Weights of a small GPT-style language model, trained from scratch on English Wikipedia.
Size: 13 layers, width 128, 4 heads of 32, MLP 512 GELU, vocabulary 8192.
Training: 232M tokens, 3533 steps.
Each number is 128 + 24 x the weight over its row's rms, rounded and kept within 0 to 255. Layers, rows and columns count from 0. The size above them is the row's rms in percent of the matrix's.

# layer 2 MLP down (transposed), 512x128, rms 0.208, rows 417-469, columns 0-63
size [110 131  72  94  82  87  96 102  91  89 101  94 101  81 100  95  96 102 110 112  99 118 109 106  96 124  90 123 113  92 101 106  98 101  94  93 103  91 110 101  98 108  95 115 106  99 109  83 103 100  99 103 116]
[[118 151  88 110 182 153  78 161 135 112 132 120 152 131 118 133 149 101 138 116 109 137 162 125 121 119 162 108 167 139 115 138 127 141 133 128 146 126 144 140 122  67 139  97 118 116 127 139 151  95 126 137 129 117 145 128 103 102 130 136 132 155 122 144]
 [128 137 124 115 135 161 144  95 179 132 120 131 134  91 100 137 125 173 116 129 123 109  82 108 131 106 141 132  95 127 119 139 114 111 186 157 148 135 111 130 120 142 105 151  90 149  67 122 148 131 126 130 123 133 155 123 133 143 148 135 142 103 134 126]
 [122 110 166 119 165 146 137 117 121 156 104 146 131 115 131 175 116 129 117 155 137 134 156 123 131 146 118 175 149 135 127 151 113 139 119 114 126 127 160 159  80 140 148 117 122 166 134 111 129 106 119 131 140 110 107 120 140 155  71 168 153 117 132 155]
 [ 84 146 145 117 119 165 166  90 157 164 138 156  70 153 146 122 122 149 143 105 110  74 143 121 146 142 143  98 151  76 126  85 123 124  98 116 119 169  93 114 128 130  72 139 138 122 122 163 100 135 144 155 129 132  90 169 148 142  66 146 120 132 125 128]
 [123 144 146 131 108 158 131 117 120 100 123 147  84 111 148 113 119 133 133 149 139 128 117 151 104 122 158 183 116 112 130 181 133  97 173 155 128 137 144 208 119 172 153 117 150 163 117 137 157 121 148 121  84 143 134 113 190 100 166 118 161 122 165 130]
 [178 155 123 191 135 140 117 115 159 119 177 168 127 179 150 140 166 101 128 136 147 116 102 135 116 105 100 110  75 160 163 138 155 113 149 161 144 118  96 151  98 131 155 164 160 102 162 141 131 148 132 114 125 127  98 180 114 145 108 103 155 160 132 131]
 [111 114 122 154 113 120 138 110 105 129 135 165 116 132 104  89 120 127 136 127 153 107 111 117 164 112 162 122 132 171 110 124 126 131 126 163 141 141 151 107 114 140 105 135 161 139 115 160 144 157 101 142 118 102 122 123 120 125 108 131 151 104 117 156]
 [160 129 153 168 100 137 119  88 144 174 170 153 124 111 108 179 136 140 182  99 124  85 128  97 133 143 132 149 170 101 135 151 155 160  92 143 159 181  90 136 152 134 112 170  95  82 127 134 102 134 161 162 134 138 150 134 122 132 143 109 160 103  98 154]
 [178  91 143 170 137 113 136 125 177 160 128 178 105 122 170 141  97 124 123 116 158 122  97 139 143 111 100 130 145 108 109 148 168 136 114 172  92  95 163 137 100  97 149 144  86 119 158 154 112 131 131 133  69 109 110 112 129 152 165 116 155 145 113 137]
 [146 127 135 100 126 141 117 106 152 108 110 131 169 120 126 156 116 142 142 102 139 158 145 123 131 134 146 179 120 148 126 101 127  89  97 153 118 162 114 118 150  70 129 138 109 123 118 116 124 163 100 161 140 102 117 128 137 110 120  77 109 142 109  91]
 [151 145 135  42 174  92 134 141 112 169 116 127 132 114 126 150 144 142 143 121 134 174 109 159 146 107 134 141 120 163 142 120 141 179 135 129 122 173 163 113 107 109 141 160  86 117 130 146 123 103  86 105 119 150 103  92 142 129 158  88 100 136 126 120]
 [145  94 124  98  92 139 116  91 130 123 109  78 123 166 128 155 139 120 109 130 128 141 128 178 183 135 112 140 127 134 149 132  63 124 118 147 136 126 134 145 131 151 146 147 162  98 113 165  82 134 120 115 108 122 107 127 121 105 124 154 117 105 132 163]
 [ 87 134 130 163 166 138  87 142 138  80 120 146 109  97  64 100 147  84 157 116 148 148 100 129 100 129 113 124  95 101 124 127 100  94 175 160 158 118 128 103 165 109 111 108 127 142 126 132 158 116 141  97 132 135 134 121 156 116 146 152 134 136 122 106]
 [107 136 132 102  73 122 118 143 103 159 141 147  86 170 114 131 109  99 147 111  93 115 133 149 150 148 143 119 113 150 113 173 165 104  95 105 114 138  96 119 110  85 136 142 127 133 118 149 114 123 145  98 113 138 128 114  62  95 162 117 181 108 156 146]
 [119  80 110 142 149 141 104 145 115 149 145 127 116 118 114 182 128 112 120 115 153 147  96  70 143 144 102 136  94 140 127 139  92 158 105 100 150 110 156 168 153  98 147 164 117  60 142  85 121 130 118 121 114 125 137 106 143 166 121 147 116 128 110  93]
 [127 142 127 136 146 157 112 120 118 130 152 131 121 162 129 125 156 141  85  79 126  98 129 150 146 157 162 123 170 142 136 116  58 140 154 110 127 155 116 146  98 115 120 146 142 159 122 110 177 119 184 133 131 109 121 149  98 122 126 132 131 135 163 121]
 [110 117 111 163 129 143 149 102 135  70  82 103 138 134 116 100 148 132  92  82 176 109 158  76 108 121 126 149 111 138  99 132 129 135 135 136 105 128  99  93 113 105  99 181  59 158 127 104  88 120 106 139 127 118  68 147  78 138 140 110 163 101 147 145]
 [132  85 136 111  92 128 127 130  97 121  95 161 142 121 116 124 119 124 103  81 110 169 128 153  74 154 135 138 119 112  98 121 124 141 142 149 153 135 103  99 162 125 146 136 128 168 140 134 109 116 123 205 123 115 125 130 132 115 141 100 161 101 114 176]
 [116 155 166 132 160 156 156 116 122 103 120 155 137 121 143 141 183 140 127 138 136 133  99 130 160 137 142 148 122 140 109 148 149 104 135 103 116  77 167 125 134 102 161 133 102 149 123 120 122 134 131  96 114 128 148 151 158 114 157 198 117 127 166  96]
 [121  91 135 143 104 147  93 124 103 137  91  88 113 113  87 111 146 123  94 122 134 123 153 103 152 103 116 102 127 138 118 129 104 170 122 139 152 148 141 160 108 161 165 135 124 111 100  72  87 131 125 109 141  97 103  81  94 108 103 142 102 105 100 165]
 [150 144 133 145 149  89 139 125 126 118 147 126 156 134 109 151 128 144 158 132  81  93 179 129 129  79 107 161 106 109 103 137 165 154 131 163 131 122 150 135 180 127  98 123 160 123 138 142 127 132 152 122 115 158 148 169 116  87  88 164  99 130  78 145]
 [160 131 133 141  80 134 120 105 169 121 156  89 148 163 108 132 113 124 117 112 121 147 135 118 136 172 126 135  93 153  76 134 112 116 113 121 138 114  95 137 131 138 150  98 141  97 153 147  77 138 116 185 142  74 162 121 129 141 139 154 108 138  96 121]
 [131 146 137 163 102 121  75 107 146  75 136 125 121 146 143 137  99 136 140 128 152  84 103 170  84 171  88 127 114 150 119 125  86 102 135 136 146 104  84 120 105 101 141 134 119 140 147 137 136  79  94 120 158 141 133 113 137 121 133 129  91 151 139 129]
 [141 103 140  83 159 142 144 159  96 116 154 106 166 115 110 108 131 122 131 108 117 137 143 111 118 126 133 129 137 104 122 163 122 108 170 100  80 102 107  88 132 134  67  98 110 153 187 132 134 125 136 149 156 169 120 140 122 118 109 136  70 157 144 110]
 [144 135 119 132 133 114 112 134 106 160  76 126 131 169 157 111 120 157 127 152 133 123 124 160 159 106 150  90 114 159 125  78 125 149  66 121 126 155 108 141 171 161 106 106 131 123 107 124 144 129 120 136 132 168 157  94 139 121  96  91 157 134 133 124]
 [128 100 115 174 120 153  94 144 155 191 142 103 142 126 140 153 109 103 117 147 172 183 126 130 134 163  88  99  97 112  81  99  83  67 112 123 115 153  85 111 151 133 119 169 144 157 106 145 137 142 145 164 135 130 121 131  92 144 107 128 106  86 133 125]
 [124 139 139  91  94 135 115 131  82 156 120 150 107 119 122 125 137 144 103 103  92 111 123 126 144 142 117 130 100 126 107  83  92 153 127  93 104 144 160 101 133 118  89  91 149 135 155 131 119 105  92  71 123 105 155 134  99 126 152 108  93 150 127  89]
 [ 86 122 148 111 137  88 147 119 137 137 126  70 158 152 104 167 139 151 125 113 156  97 151 135 129 166 161 115 142 168 101 126 142 176 144 145 141 111 143 148  91  95 164  96 128 105 170 142 101 122 137  68 144 126 118 142 140  97 138 133 109 121 172 154]
 [148 131 165 126 119  93 106 145 137 114  88 117 143 128 103 150 104  89 110 152 134 156 111  95 149 151 155  96 146 154 126 138 131 149 132 106 131 115 169 123 145 119 169 146 155 153  87  95 149 111 117 160  98 159 125  98 158 136 107 145 137 126 108 161]
 [143 132 168 172 142 131 150 141 140 116 137 106 142 136  76 146  74 118 126 127 157 141 156 170 122  91 147 134 125  89 116 137 153 109 154  86  58 160 126  95 113 150 136 122 108 140 179 115 135 148 157  73 112 115 161 158 122 141 139 134 133  93 157 120]
 [125 133 165  94 154 150 127  97 113  79 144 128 162 132 147 160 134 102  81 120 142 132 146 148 105 141 121 124 114 129 154 131  14  94 127  99 153 151 132  95 141 116 107 152 155 143 134 124 160 126 140 123 108 136 120 136 101 155  72 102 146 139 138 171]
 [164 124 101 119 118 105 107  92 115 105 128 145 111 129 111 147 138 144 127 117 104  99 132 164 106 113 105 123 153 129 120 118 104 130 119 152 105 149 120 122  95 150 152 131 130  75 171 161 129  98 113 126 140 108 143 144  84  96 103 113 146 120 135 126]
 [118  96 134 106 123  66 157 121 132  92 136 135 109 107 135 111 110 143 116  91 151 143 157 137 126 106 103 117 154 159 150 116 158 139 159 100 119 119 119 164 150  94 110 176 160  94 140 121 164 162 128 118 188 123 117 133 100  99 129 151 160 130 130 106]
 [157 127  95  90 145 173 116 110 149 136 113 104 121 128 119 129 113 140 139 116 125 109 114  99  88 146 123 152 106 115  99 104 110 134 105 132 185 103 142 130 129 115 134  99 114 137 143 137 132 113 126 157 103  78 154 150  71 109  55 129 116 166 153 125]
 [130 151  83 150 148 175 123 117 128 141 121 144  89 130 128 148 107 179  81 160  88 129 100 143 135 132 126 107 104 109 197 125 134 119 131 130 112  97 158 144 103 143 137 147 119 133 122 174 136 116 138  69 150 121 121 129 105 135 102 114 177 118 145 147]
 [131 104  93 122 168 153 130 139 151 137 167 131 105 138  99 111 131 127 115 100 150  98 135  98 132 148 130 114 120 115 119 161 152 136 139  81 141  94 153 110 139  68 110 178 148 125 124 103 134 137 140 123 159 152 151 141 110 141 126 154  92 159 170 123]
 [139 148 116  92 139 129 138 170 119 140 151  91  92  65 180 124 157 108  98 154 162 131 104 119 157 114 137 126 145 100 147  49 129 170 122  92 156 123 122  92 136 130 141 113 136 111 159 114 129 145 114 112 147 134 142 150  94 133 191 132  81 123 105  95]
 [134 119 107 126 147 129 190 170 119 127 130 135 148 130  77 141 126 118 148 161 193 148  89 143 132 128 142  98 110 107 137 124 116 127 135  77 101 126 116 139 137 161 103 109 127 148  92  96  97  99 128 140  96 123 149 130 100 135 148 107 124 149 105 170]
 [101 152  93 108 132 187 201 150 134 132 138 145 121 144 193 142 121 117 109 118  89 131 128 140 115  78 153 142 148 138 169 155 164 125 141 105 134 139 111 141 112 149 145 122 133 139 130 148 132 152 102  91 114 137 139 105 156 130  96 133 123 122 138 139]
 [113 166 130  90 113 111 131 100 158 136 100  75 127 131 132 122 122 129 146 117 109 153 160 158 141 129 120 109 138 160 166 132 118 104 124 160  98 163 102 157 104 136 127 149 111 103 145 154  89 163 139 168 130 134 180 124 107 137 123 144 137 149 114 152]
 [166 115 153  98 135 124 132 108 105 133 137  99  70 103 141 131 133 112 100 144 192 166 136 119  84 137 119  81 127 153 136 168  84 151 159 116 100 149 128  73 147 141  80 144  98 157 145 140 126 134 149 126 132 146  96 150 151 100 116 139 155 120 153 143]
 [140 102 160 123 111 136 185 118 110  99  94 173 118 106 183 133 119 119 118 143 167  99 161 137 110 164 176 111 101 133 132 101 122 126 136  94  96 130 119 180 150 122  97  99 148 154 137 133 104 137 161 154 130 134 149 159 142 145  93  83 145 124 109 123]
 [119 154 133 118 119 158 101 120 121 106  97 143 129 106 100 119 120  97 110 118 122 119 113  98  76 158  99 157  85 156 138 126 107 108 133 152 123 203 108 133 132  90 126 127 162 127 112 143 133 138  99 145 159 107  94 149 123 161 132 135 117 116 119 142]
 [171 128 162 149 168 147 156 136 135  67 114 161 119 107 155 110 170 120 137 110 122 159 110 139 125 146 103 125 131 148 126 123 134 137 160  78 181 137 121 116 123 130 139 104 133  99 111 124 151 129 141 100 134 141  97 150 117 107 116 174 116 141 153 109]
 [118 139 156 121 148 133 150 127 146 113 122 162 155 146 123  89 134 164 178 107 131 144 186 141 127 157 135 142  91 116 145 124 136 119 103 130 111 112 191 161 111 142 142 156 121 124 145 114 132 146 116 108 137 109 159 120 131 166 117 114 110 136 105 169]
 [114 157 152 111 130 150  98 105 122 140 161 110 108 111 148  89 120 127 130 113 148 145 171 116  98 141 107 106 126 157 152 133 111 158 200 105 133  98 137 157 142 127 172 146 159 152 125 148 125 155 175 127 174 122 121 133 114  90 139 150 150 147 142  79]
 [ 99 140 124 106 107 154 101 133 120 153 118 105  95 146 145 168  89 104 170 120 134 128 138 121 171 124 132 128 128 156 119 126  96  81 115  88 125 112 140  75 114 139 122 172 135 100 135 139 144 115 139 148 169 133 139 115 139 105 170 116 131 125 146 135]
 [105 124  98 121 150 152 188 124 123 146 121 109 108 124 135  89 147 105  89 105 101 140 114 121 112 148 129 127 135 162 143 163 165 117 145 148 113 131 155 124 148 166 125 130 129 116 181 175 107  86 131  87 161 119 149 102 125 129 133 155 161 125 173 165]
 [182 134 122 130 126 164 185 158  98 122 144 111 113 135 142 145 152 109 103 135 115 139 157 161 107 135 133 150 135 142 137 127 119 165 141 111 129 114 123 138  76 109  81 114 179 123 154 173 131 172 101 107 141 124 161 145 164 162 182 129 134 102 174 132]
 [ 95 134 106 122 136  92 121 105 133 131 113  89 162  91  64 110 129 131 149 131 141 130 117 127  82  99  95 123 123 124 148 132 137 104 107 167 128  94 137 112 163 111 123  76 103 111  88 109  91 144 114 173 125 156 133 161 144 137 120 104 103 128 104 142]
 [134 112 143 160 109 128 119  84 127 140 105 110 173 101 158 145  78 131 130 100 102 139 135 133 100 129 155  89 122 135 113  84 150 140 139 160 141 157 159 107 138 144 118 102 124 145 116 132 115 131 138 174 106 135 146 149  99 105  62 129 132 172 127 150]
 [135 104 120 117  95 108  95 158 156 166  65  96 148 155 112 130 112 170  80 175 145 115 141 106 137 116 138 130 117 102 140 145 108 157 129 120 128 115 140 151 105 150 144 117 114 153 137 109 141 126 162 135 149 125 143  94 168 153 162 116 114 123 126 164]
 [133 114 110 150 186 137 131 191 117 107 123 104 107 123 145 159 119  80  96  63 127 119 133 116 110 102 126 136 160 124 117 135 128  94 170 100 115 136 127 138 165  93 128 121 134 124 128 111  87  96 132 175 135 161  80 149 117 104 161 138 124 108 142 123]]
# layer 2 MLP up, 512x128, rms 0.252, rows 418-469, columns 0-63
size [100 102  98  90  94 105 111  79 106  88 107  91  89  96 106  93  98  81 105 105 110  90 103 107 132 105 104  93  86 110 115 108 118  98  97  97 106  83 100 101  97  86 120  86  96 107 103 101  97 116  79 107]
[[135 105 129 147 128 107 109 133 146  94 120 112  93 161 191 140 109  93 158 141 143 170 127 131 107  98 111  92 122 117 139 197 124 129 124 115 100 113 124  81 164 130 155  69 153  92 155 173  95 173  89 101  85 138  96  91 133 149 110 104 106 115 112 134]
 [127 103  80 108  98 104 174 117 137  93 172 119 139 135 138 152 141  96 147  84 162 115 116 120 130 133 131  88 181 147 119 119 156 136 144  98 142 127 126  66 162 136 113 121 126 119 119 148 127 145 126 127 121  79 138 128 131 102 183 113 114 157 142  99]
 [162  95 146 105 117 130 109 117 121 131  49 104 137  85 103 100 151 143 132 111 144 110 127 137 146 107 122 137  73 131 144  98 150 147 119 138 120 107  67 170 125 108 166 131 122 148 110 125 124 159 112 164 109 118 117 121 154 110  82  97 155 120 128 116]
 [174 150 110 126  90 122 100 155 122 134 118 133 106 101 130  79 105 130  83 152 135 121 148 170 118 103  89 143 137 123 144  86  91 117 143  89 114 164 106 126 121 162 136 155  91 103 102 138 149 122 111 111  94 140 142  88 145 111 115 126 144 144 108 149]
 [131 133 125  83 167 103 152 131 145 133 146 113 130 112 109 166 115 144 109 137 121 161 156 139 103 128 148 106 132 133 117 137 138 152 104 119 114 153 155 166 105 118 158 124  86 130 134 131 102 119 171 101 134 133 114 146 137 149 133 148 106  93 148 112]
 [142 145 168 133 112 132 136 130 173 158 147 118 154 110 143  79 161 113 164 101 128 126 101 114 107 116 110 152 134 155 146 143 157 141 119 110 132 127 160 185 163 101 122 124 151 163 127 121 136 135 148 117 135  92 150 141 139  68  92 146 142 135 145 130]
 [146  87 137 166 181 139  85  98 138 160 127 119 155 125 153 128 145 118 167 141 109 103 177 110 153 123 136 154 111 164 125 145 126  82 142 121 113 121 136 127 102  85 179 139 104 144 137 113 127 116 146 179 127 141 118 127 136 157  66  95 150 148  87 146]
 [127 101 122 157 120  75 153 141 159 126 126 158  85 127 162 132 162 121 128 110 147 111 139 159 136 129  65  99 126 149 110 120 115 109 121 133 113 154 144 106 158 131 101 140 131 126 111 145  69 138 144 122  98 101  95 107 117 152 160 138 133 161 146 118]
 [114 130 100 136 156 103 141 136  92 164 109 127  96 130 137 146 173 134 106 151 116 141 116 130 128 142 116  80 144 102 115 133 149 156 155 125 149 131 101 146 133 153 131 109 122 117 121 112 120  89 131 142  89 182  91  96  89 166 125 153 142  87 151 145]
 [ 78 143 141 118  94 117 139 107 163 113 138 131  66 132 170 151 142 133 104 168  85 144 143 106 121 138 135  82 113 118 102 135 130 165 101 160 121 134 134 119 133 118 148 116 116 160 125 132 111 150 149 167  87 140 174 118  87 133 146 145 112 109 132 135]
 [102 142 122 158 170 135 130 146 194 129 162 146 107 107 130 142 105 181 127 128 154 121 150  96 157 145 154 176 133 133  88 145 114 153  97 169 115 102 122 135 140  96 115  85 110 135 103 128 136 135 146 119 132 151 142 114 127 146 122 114 129 156 127  94]
 [119 130 102 155 159 141 148 104 123 153 130 119 131 102 100 109 114 115 146 131 155 114 124 145 108 146 140 167  92 136 163 101 147 127 125 144 113 151 125 169 127  87 162  94 120 148 177  94 190 115 127 111 144 177 201 132 132 125 145 179 113 129 106 149]
 [117 111 173 135 114 170 131 146  96 134 133 127 140 138  97  80 129 117 109 119 143 103 148 119 128 109 141 156 198 103 166 120 114 119 108 116 154 150 116  98 116 141  83 109 117 146 166 176 113  99 148 127 113 189 110 127 179 120 151  99 154 125 120 119]
 [160 152 146 144  73 104 152 123 155  78 129  95 131 114 112 160 122 129 138 110 109 118 100  99 138  98 120 131 110 120 163 156 180  95 122 121 121 111 106 101 112 172 186 111 139 139 138 100  82 144 152 174 122  96 123  63 136  79  89  99 138 129 150 160]
 [151 101 140 137 117  96 131 123 125 125 139 115 126 152 105 120 132 142 151 157 161 168 104 140 106 105 147 119  96 166 120  71 133 122 141 137 139 135 127 165 176 159 155 122 123 124 125 157 104 128 115 117 124 161 156 120 106 142  98 104  84 110 145  90]
 [105 145 141 120 108 104 174 124 151 103  83 107 147 146  99 131 158 109 128 129 149 144 131 134 138 126 194 138 169 160 169 124 124 136 130  68 105 138 107 158 146 119 166 109  89 135 152 130 136 113 110 121 116 110  80 110 136 152 107 126 137 109  98 111]
 [109 131 150 124 132 117 150 118 147 150 126 123 130  57 144 130 143 104  91 170 127 118 156 152  99 165 119 123 115 126 129 131 124 155  96 135 137 186  95 108 156 106 156 119 175 152 143 157 127 142 117 115 109 147 148  95 174 123 115 121 152 124 140 140]
 [141 137 141 135 170 135 172  81 115 170 116 115 171 100 127 117  98 141 142 114  97 125 139 108 157 111 138  94 134 130 115 149 133 151 126 104 110 104 137 161 120 139 168 126 144  77 102  82 137 155 145 160 129 170 142  88 145 146 156  82 135 152 100 111]
 [167 109 161 146  78 122 125 130 173 106 144 119 132 148 120 152 117 147 120 130 119 126  88 131 138 133 108 117 161 133 102 163 130  99 106 107 140 131 144 133 101 156 116  81 126 164 122  90  76 140 121  91 104 131 102  90 105  97 106 138 139 106 140 122]
 [109 141  95  81 107 171 111 171 136 126 145 119 132  94 125 100 130 159 130 108 137 125  83 131 117 166 162 123 153 116 133 119 168 117 113 181 132 141 115 155 121 160 122 145 136  98 129 141 146 133 132 144 140  78 114 112 101 127 132 166 132 109 164 143]
 [121 141 111  99 189 115 142 135 116 112  93 156  83  97 122 103 134 129 137 150 145 101 121 107 118 142 126 149 114 102 129 138 152  95 114 138 135  84 138 137 128 149 126 180 109 115 136 123 161 167 117 108 115 157 128 150 123 131 114 131  84 105 158 125]
 [115 109 157 130 148 164 112 156 161 178 150 131 135  86 130  95 137 143 107 191 116 107 125 155 148 138 177  97 133  66 123 104 129 107 116 119 129 124  95 154 156 117 144 156 125 151 106  84 121 139 155 124 132 115 140 137  63 129 134 122 136 133 132 143]
 [111 146 147 114 149 111 144 148 109 124 123  97 141 127  89 139 159 141 133 147 128 131 126 119 105 123 140 106 118 122 174  84 121 120 184 169 103 149  91 108 138 129 145  84 135 125 124 121 127 147 123 139  94 140 136 113 156 150 186 137 188 140 153 142]
 [118 119 154 116 116  88 137 140 151 142 123  88 159 113 147 129 162 147 143 124 125 123 142 105 137 172 151 140 132  99 127 199 106 137 151 141 143 131 138 127 114  94 127 157 154 110 144 122  62  80 130 105 139 145 133 155 106  98 135 176 106 109  95 122]
 [ 96 112 137 141 162 126 118  91 117 134 126  86 131 117 131 185 118 114 130 113 152 172 171 141 101 139 143 179 118  88  82 143 113 155  93 114 105 172 104  93 148 120 133  76 150 141  97 123 147 101 140 115 120 152 146 118 156 104 132 161 140 114 128 141]
 [133 121 118 157 163  82 160 136 139 106  97 134 149 153 125 106 113 152 105 141 139 146 131 130 100 156 109 130 130 117 130 156 115 108 107 164 118 112  82 126 157 178 161 123 132 165 117 130 131 138 178 165 107 127 106 128 192 140  92 123 139 123 133 131]
 [130 117 163 103 151 105 154 137 124 135 153 100 165 127 115 125  97 124  94 153 118 119 131 125 118 144 150  79 140 145 156 178 148 115  89 172 168 117 146 153 128 120 139 130 120 140 144  90 103  79 103 103 142 159 119  85 147  64 130 138 153 142 148 133]
 [107 102  89 135 149 105 196 132 136  98 123 159 104 122  81 110 126 135 150 139 163 134 106 109 149 142 136 133 161 146 132 104 145 135 128 151 118  99 141 123 123 115 130 159 173 129 126 131 133 129 124 143  94 131 150 136 120 154 118 129 154 169  89 109]
 [105 130 106 120 109  95 112 106 160 158 112 124 132 101 157 114 132 138 132 121  69 158 107 109 173 154 139 115 137 152 128 124 115 129  97 136 126 103 137 150 102 114 180 174 103 132 111 143 107 112 119 116 143 138 119 100 106 136 100  88 113 120 108 137]
 [100 127 148 156 155 157 114 122 127  86 154 133 136  94 152 147 104 119 135 101 154 158 157 115 113 129 111 175 105 152 109 127 112 140  92 159  95 156 141 103 151 104 111  80 184 145 104 123 126 129 129 129 120 138 115 118 178 141 132 131 121 195 143 102]
 [151 121  88 127 137 152 167 176 128 140 128  89 124  52 112 140 113 141 166 134 132 129 138  99 120 124 114 110 121 136 158  98  97 117 127  93 115 124 118 182 146 172  80  99 129 161 130 121 122 130 167 148  98 195 125  99 123 151 128 140 152 115 152 111]
 [117 160 125 175 134 171 154 115 118 110 121 146 117 132 143 143 188 128 153 111  95 148 139 153  66 154 126 127 111 101 103 146 157 148 102 155  90 108 173 114 119 132 101 115 108 149 117 120 143  95 149 133 120 142 137 109  99 138 145 165 106 116 137 123]
 [127 114 161 142 122 122 137 115 116 128 209 162 101 136 120 162 182 140 129 151 107 133 177 141 167  73  97  99 127 144 100 125 101 132 172 136  91 119 122 110 155 126 112 106 137 116 109 144 133 148 100 100 127 132 145 121 183 139 137 127 131 153 135 147]
 [133 153 163 123 121 125 151 165 148 144 101 137 163  66 110 110 130 152 157 133 130 108 146 104 121 109 152 136 134  85 105 105 138 190 131 116 132 120 152 130 131 147  95 127 131 145 143 117 115 135 174 119 119 145  97 139  97  96 120 113 136 122 118 116]
 [113 103 123 115 130 142 153 125 145 111 130 108 110 141 140 130 145 148 107 146 110 160 120 120 126 104 131 157 109 129 125 151 146 101 138 159  98 157 118 134 112 153 157 118 103 135 130 173 142 112 115 122 113 111 128 153 118 129  92 131 152 127  96 160]
 [133 125 100 149 149 128 177 161 131 110 146 144 104  88 141 144 130 100 160 126 117 128 115 133 179 115 108 112 113 160 143 137 128 120 123 126 148 126 111 104 148 136 121 152 168 158 174  90 153 115  89 155 153  74 137 150 128 116 119 141 100 110 106 164]
 [151 123 113 161 112 132 102 104 133 157 124  99 139 125 147 110 131 122 175  89 138 132 151 119 118  87 131 159 152 139  94 136 136 130 121 151 147 112 125  83  77 117 166 117 140 127 118 153 141 111 105 161 164 151 125 168 171 108 119 133 150 152 127  86]
 [136 128 126 158 145 132 124 108 123 132 132 130 167 142 112 127  96 133 149 151 136 121 126  95 187 183 107 116  99 163 144 126 138  90 122 188 158 140 132 109  86 115 103 135  94 185 131 133  89 109  84 139 140 124 139 119 102  84 124 157 108 166 146  84]
 [105 145 117 125 107 118 131 110 156 126  99 154 120 128 129 134 172 135  92 128 136 141 134 127 160  56 124 148 143 155 139 154 145 179 136 106 102 154 140 110 143 140 106  74 123 127 116 142 106 137 109  95 121 126 105 151  94 129 148  68 169 161  92  98]
 [109 103 155  90 150 178 146 140 103 136 104 171 153 145 138  83 116 151 107 124 124 129 102 124 149 175 129 121 110 123 150 145 123 160 142 149 117 122 145 140 123 119 126 135  93 131 130 118 107 150 136 107 123 125 120 127 112 139 143 135 126  96 123 127]
 [128  77 161 124 104 140 170 118 121 102  93 158 128 123 192 160  86 141 136 135 130 122 161 123  84 117 139 159 100 148 149 121 138  75 107 134  91 106 128 135 113 110 116 141 148 131 116 155 127 121 146 139 110 137 125 118 172 101 122  85 150 138 130 107]
 [114 122 163 134 132 167 100 151 128 153 154 132 128 109 145  89 144 125 100 103 139 120 140 123 107 144 182 130 145  87 125 139 151 162 160 112  79 135 141 111 105 119  91  97 130 122 162 128  84 128 172 130 114 161 134 114 159 153 159 146 125 139  97 139]
 [148 162 115  76 102  75 138 151 137 135 146 168  97 116 117  94 159 145 123 148 114 134 131 123 150 118 127 112 132 132 137 184 135 126 112  88  81  96 126  98 162 125 122 144 145 105 142 123 165 140 104 151 147 146 106 121 130 104 142 115 113 137 141 142]
 [118 133 110 135 104 108 143 155  96 159 153 161 115 126 158 111 110 116 113 130 135 139 160 168 131 139 131 160 116 146 128 156 138 176  83  95 123 134  79 101 155 129 105  99 131  70 101  88 147 131 105 128 108 151 111 131 112 123 123 104 172 147 130  99]
 [136 116 166  92 126 108 126  95 126 121 138 116 118 106  71 138 141 130 129 107 134 102 143 145 164 134 145 136 150 142 151 113 153 137 135 117  82 146  78 149 139  89 101 128 142 137 123 135 102 134  78  80  82 107 181 132 127 149 117 137 166 145  99 161]
 [146 121 107 130 144 118  82 117 128  98 148 132 162 105 122 159 153 149 153 107 114 165 151 127 114  89 128  99 147  95 111  68 141 114 128 135 177 143  92 116 120 152 164 100  93 114 107 150 124 119 173 148 133 104 148 142 127 138 146 154 125 114 144 161]
 [128 171 108 139  90 127 119  97 124 119 138 138 137 180  98 178 150 152 162 140 150 113 144 144 120  98 134 131 160 130  80 109  99 152 100  93 150 165 127 144 152 118 156 111 150 127 126 141 126 162 149 114  91 107 153 168 155 137 121 142 152 161 113 141]
 [155 141 173 153 102 124 149  65 154 102 100 172  90 110 136 143 142 113  87 125 117 113 109 131 134 117 110 155 101 119 109 119 117 156  92 133 119 134 143 121 136 100 181 109 114 115 100 153  98 128 134 126 123  74 118 144 126 119 114 125  93 110  81 134]
 [106  91 111 132 118 162 143 128 126 154 114 116 144 124  94  96 133 139 130 102 154 110  95 183  76 121 127 137  79 169 161  76 132 133 109 135 126 140 151 175 122 120 128 128 147 124 106 103 159 120 129 149 128 115 151 144 155 152 153  96 128 157 107 166]
 [ 80 113 131 143 169 133 165 150 124 130 176 123 160 155 123  96  81 135 104 140 119 117 106  90 170 149 131 144 107 141 105 150  77 131 132  94 127  86 121 139 151 132 100 183 122 122 135 141 161 115 155 118 130 126  90 134 189 117 145 154 143 111 105 111]
 [142 121 200 141 124 128 152 133 134 100 156 138 124 121 139 113 135 153 126 146 160 153 119 142  93 119 127  97 155 209 173 122 133 142 111 135 140 170 108 145 158 138 113 106 134 146 137  96 108  97  79 155 138 156 138 112 112 101 127  87 132 147 113 128]
 [153 125  95 139 141 126 140 136  83 114 149 147  73 131 146 124 142 138 108 124 110 150 136 117 132 108  91  79 133 126 113 134 138 151 150 115 147 137 102 107 139 108 124 117 130  91 139 149  99 162 158 125 115 109 105 114 133 173 146 134 114 145 154  93]]